config = dict(
    n_layer=8,
    d_model=96,
    n_head=3,
    n_kv_head=3,
    head_dim=32,
    d_mlp=384,
    vocab_size=2048,
    activation='gelu',
    norm='layernorm',
    norm_place='pre',
    norm_eps=1e-06,
    positions='rope',
    rope_base=115000.0,
    rope_fraction=1.0,
    qk_norm=True,
    attn_scale=0.383,
    bias='all',
    tie_embeddings=False,
    parallel_block=False,
    extras=['local attention windows', 'capped logits'],
    init='orth',
    init_std_qkv=0.058,
    init_std_o=0.0145,
    init_std_up=0.058,
    init_std_down=0.00725,
    optimizer='adamw',
    lr=0.00253,
    beta1=0.9,
    beta2=0.98,
    weight_decay=0.0,
    lr_head=0.00671,
    warmup_steps=581,
    schedule='wsd',
    decay_fraction=0.426,
    decay_shape='linear',
    final_lr_fraction=0.1,
    batch_tokens=[8192, 16384],
    seq_len=1024,
    doc_mask=True,
    train_tokens=105000000,
    steps=9120,
    dataset='wikipedia_en',
)
Each number is 128 + 24 x the weight over its row's rms, rounded and kept within 0 to 255. Layers, rows and columns count from 0. Numbers have three digits each. The size before them is the row's rms in percent of the matrix's.

# layer 5 MLP down, 96x384, rms 0.232, rows 0-95, columns 48-95
104:131131137137150162148116155141129150114156162174113129132126111107117076128121113158130102121142103125165092116129110123123108120135109120122128
097:091140162130089113124092134152181146083128129106082116115120081128103082124140134163145115114086123118135126150111157126159127113138071104171121
100:174135122155139111122089116150074129141128120108126104119137124114096114123149113098140177101110176074107085095120160137137137122112123099117144
099:091107094136169103103134184115115154139135106097112117113126135159138082143092123153126130163122124139109130163088103130130113145149113121164103
094:108149145146119132104100168112151106131106137107157102110140177134113089178122088154135145122133145138058109152134108095140109123139102163133137
104:098082104062091152139137159116089085138114115155137133141161135108141138082105103109136133122093105137145120122131149132107119141138114151178124
097:147132100157094144089144120113163135123114102110147113110159166147103103128140107105123125117132168100122095139140109119109118079071135143098112
098:135144134110096111141095121144125098147165174113149162139152131146143150135153115134139142115113099140149141091132134128146140119143116138115148
115:128102122076092121140154131163105135170132130108139126112135154158124112104134130145079172123177186158149156154129128139094115139113137156151135
101:118122096103105154121170122120115056134119110146110164155110104100141120070129136127125154066145108150150126153136161132106111127122080164111140
097:133166103142165075163174106143133132134123130102107107116161161125161162131126094098128160121143099169103140124142110102114128150124130136140109
100:159121151140113143143109112083165147149124131137115146183105128126095138163129124132152122118096071131101131122126130131127129124149120123085142
099:148124155129163105143125132089158095140137166146160124104140149123140127101148140124139131182122128147140149149123134132167149149111118108105165
099:160155170185111117138078123139116144117129092126141130100153143105126139131151142114171103142129122128117112161117121109110127123126119151149135
098:136144124148159129170157082131160094081104163111132124123130121113134160141113140108171120147092129155133124128110159131148125111106089108110115
093:130114116094075152118158112094112146130129121136154135145148138136160138131145128147118106122099180157182123102128142100122103119111158100133124
097:120138126153135100116118145107088153096135152148138105139129143137145148121103128150105161093168118116105169162125125132144079140112115095123140
096:167120133101129112152096163066120152164106116084158124158126146080117142127149118129122171142162103150148126124083046162143104139089146098104158
111:164188078171131169142157141087156185145148109140132147155150151107135158160105131142128140124132090115117134108087100147098141140173116155116099
092:142091106123111070090117095096108075165133139132120123107144118112145142077092118098120107101149132102130119096126119099116132140154109142130142
093:070138124153109132086126102155126117135117111170147138146161056148113140108129174081138129115103075153116095095106125155117148122138121113094117
097:113166138142156192102120161109112193124094155137137136121118149112154091145123066129140097162099121125111130085147118137105151147128153145130129
099:095134150146106128112127125132119121135096152164135119120113121159098051169072136126133118134139096133134091174128108121135145121114143127118120
108:091149153133140088132101135144179152088133118098164113094131121144142128127142128138155145117111143084146138183116160121097128127112088147156129
094:079091117075168100144112145089093121169157102150133083153160130123087101119148133097144143128138143138125146138123138118141094158146083102100117
103:114104151094131168123125131147151138139140159133101142132107121115143082104109101152090094125151130152108124155144120137089129142127087136133084
100:144104143148106093067136169173129109113135168087108132141119114126132099110120183154139138084115093149118097168106120092126096106102124114111152
099:149108136090085135127116178129071103132138094135139121115130147103148140084125138132123144110126156173149139093089152122079131143154152165136135
091:146111160117172114154135135163164159131102174111100150091108091118125093146122177147145098096151090145073135124120166140101151148099133123132145
097:131147117146120085169147104123106098130129140085125141139153155119122116115110114104164116132085173130126128147110154121139124176145133097136142
100:144107127104142150132149133108164111141104132129121139111149150092143105096137148086118124120134082174161139141140175107150089134146127111102142
100:125116148099106136124126084122141139130136122122112136115135103080132166142133077111141122182118069157109123112114125129133070136085117128116130
101:125124118164103159174140160129115145146144108102150132149117125160160102157142141138120146169125146124135150114119119105134109144160133133200156
129:129207164221142089120129119138105108106117135119116203107106069146080181143102124134121135094131134078130129133115103126109126148089128169154128
104:129106119106101111116128127118132070121133107126096149144163173160134155121138128111123154144103152136145139155170084122137152120109173131125149
094:154119155133136111147149127143121114083116127060157127114131141119104121111128115124134125123124161105147166077154143123144133114158148132172101
103:178133141140155171164151101138139145156157125154133130112088156118143112117124114153142142182107112167095131112159126154154185088125150140140121
098:134098128114126161165127117169130119136110137120145118132139111127116152181144105130123116123097124123145159116163111130089127089152134129131144
113:125133139119127145123134130175152139100126108126155089122097078139125141138118118121133111190094125133118131115086124123132187144122120108129140
099:170135112133065108110103096120087115152146110147120135133126126124146167151140127107125104078170142064077143144155127101058135127113136126121129
107:150133132127166099128134125148070103128126128134151131162098124130094140115140145136157157157093105110141133128144108141100126112164129111138147
094:112122100111144122120115130099099131146111114130106132135154134131144113119129110158122154124107188153090113106146111149126134103129115117113142
100:119107154117149089108086080173087113112137134138138124130137134124172132133148149147142122106106111092125087129155132150128149100121145128199149
100:171111157126114099108115105103126064124126107102195120135156109116117142132140153138141138097142147094134147107137151099087145118095121075113114
094:142130112129114157163119147120130113118116112148126074085103120152109117188137089138119126160138159129148114129114159085126127129146130154128113
094:108117152140144171134153155117101139134140144105134135107107141125098104143148128123143109149149151134134120173123143139123127156111131129119136
106:117148103141141135175109161122115128105117128132146125113130146154141118121169141167149094112111167105116142109145149095167129095166121098133130
096:111148111154145083141159158117123140099099106133135117118103123120106135163104119120092113127159124161120163101170102169115124143127165092111150
100:137109131113100129101150214129129185113114119102131108148105125126111076140171149130126128128180132137129153169139123095141124140111115154105120
097:181123111124144114166113083162149146126148089131132119142067118075148125157107147155146135159159091153176138102160147104131118153144141108109127
082:148093129074099162101107137142108137162127140107141128151081132122144097104132170176147172100098148100158134137113113127149092164154097144126133
114:147105150099110118148131122118113159122120131111130091154126106139124111065116122094109128119139154076164155158131115144114129123145136089148101
101:137150128149084115106111106111135159100159111167141111160123169118150151131153145153116115149146105124088134146110104118167128108116139163135122
089:081125101139150151136151132146134148137169138143116143148151118099133161159118144135127134099104162144120129161090150145133136130147154147167137
097:126123082119103123139096110127111104135115116118091136115117077124132126054098127109127101134119148105149120137098136153107164138145133102207149
092:137142152129114149108140098133127093134145142157137152103109173046105148106111145144098102120146186124122120091112113131126153129118117109120108
096:108150122142118126138154063115106146102115144143152112149136132185119123118145096121139147144159164169112142158111127123156075089109140145127168
100:088141150128149082113179099120120132162105141128109114160110148129134081132114117110123118058129162100142151145157088145148137127147112187141133
104:102103103099161117123134130143132104144120098137184123101114148140143103203103122115124160123131130115142134173127128101163167140132145140120100
096:094094143127150159113142124164072156141103165148096138096099167133141185129135109113137100140125158132178151093130101097117147125122150128161059
099:156176177161142076096080106092154110153150112102170141120124152157120123121162151145103134121160119115131149108137117171094158137129181113136140
102:134153095151075101149115168096133130113165125126107147151148138097143136144172126164097082105131096103164121143163141080119154122159090114123100
095:108117117100121108134105135115128133165129144160114135130137089095125146139150135128103130126145153162119157127102105135134096132133103158142139
095:159141096153141140122151123131081163130169122063118119137140151107142136130133078134146161163094139098139130100117163139127153126133167124116141
103:125129105124154163082134127146146145141103118103085151110102123136071138107084154107082213085092160158128128100092120165131144127123128154143119
102:159113106115116154165134093170148085129131140152077125137140136138159098191124142119124098132129106162120103111097143108188162104155115123120128
095:115126132117124138141143148121103140118096123101134127118143125125109126086126126126121139163162159123127141112172128142134117131134096150070100
099:167135114141102177126163136129143184127135140102119123145127137135119158144136077120099114159163119107120130159176121118140126136152141136153160
094:100105144098067154138179170144151083128132140179144144137166149072144152181126110136138079140131141105124143140171127126132138115109157100134145
093:130179125192149081101111164095120149117139123120077138130153097104069115147133106111089080126141104109132129118124127132148096122104079128107109
093:163210147193131122122140165177095127118152157126172159123130115154116134083154153111107157135150129134118130141121147146149126149140168145138156
102:062088113111157152119143124151190140090153154116113134149110106120155171173138169124149142116153116155096139134115173113137107122120133108103149
101:146103165088146110143156103128154141162123175127107143144110092172112127102128168109152125156133077106111147086145103147132135132161145161121178
101:116096121066135128115075105097117102135125077100172147109093114169157126129123104109121088089134098139137114060109094112142142107109138129103137
096:103145102164179093110104111135154105139079101094093144131124096145124170103120147101123128125116104103132099113126135120074108158107147145115103
089:073128099147075139165154116153160098131126158138124123122150127132131143153093126131136102130127150096096170180146165131145138117157133155127147
101:173091129130144158126104127108137124135122137106113116147172122123137149150123116136132138103121097128173116126132143127154108120124106128125115
102:142138120152163112172114105110163110147163132131114141099158137143128147144148095126114158119135206154102142146125084157195136157126189112098121
094:112139150145148135129147091101113122207107107139124171099130112164098084098102158128153122198130093144138080128139123123102119102080153117127101
098:134148149126140124135129186141155168116104154153152121162110103197142137126136176166138125113113103151164106091125082126156108127160133126153122
097:126107116120203108122097160115056133123125117126112133096111089166145093103100125142130129111105085128119111120137145163121147137096111117092106
101:077130111114190176112149122146105126115157129137132155131122142123127117137137105152116072156120125117136139130179162180113151139121117151132133
105:142130101117125165108123142134098100117153130160111162137134125191111115135156126156160153163133132103117113139129147136141149139145136100130115
106:084085136091116087139115161129108150117114139107116098121120131114103150111128122150133113080155107093125136110150109101087121101130135124112153
102:114105179111114148122168123088128159112112122122109098112111164114133128066102113112132125146123122159143124188144128098145095137122146146100107
089:158107151134135142121142126109133095123109108149126127129126099111111163129110102139090155159145114091122118132183122107102113086107132110152107
101:172120153139173125134125082127125117114139146153114135145156108154128111102148129093109094110120115113147107136102092125102095136143111150160105
169:147124139119133163104093110165138130093137137181122055135118145123115108122111128084093130173087148145107071112101157140167145096136119140115120
091:119153123114105132127147124122115135125121113143130103137151180134125161148136153119105123117110132143137132111098138173103123133149057126132085
095:124185127194183156114134130141141176098149129116099136127119108101138143134123140086141122112106104135156098122083118131107115125109104138120134
095:078093104079101102130127135176131142133132128099140112141127132162126166121127111130122133111162153141118124105128152104096145128128124078115085
097:087102132112128147118137131121157121109095089148119131092110139115174096160136132138153095113139148112103124111153165135164121129110162123144088
097:086140101118148144111140139075128166115120102128167111103135144130149140071081139150169128153160137134145151114105133119137143134107172140123181
099:125117122111136137105168119140225109128130163157138129114139143146147156134106159132126148140140110163128132176115123141145123158141125105086071
092:128155117115118108136105135154168084102168070129159140123127127139131137152150115116131076096097128146112098153153112154132062128131101129137112
094:152103131095077151113138120093144141138146148151100124145111127119155144148147188169152167158134138105112157102127137137141141132127179125097171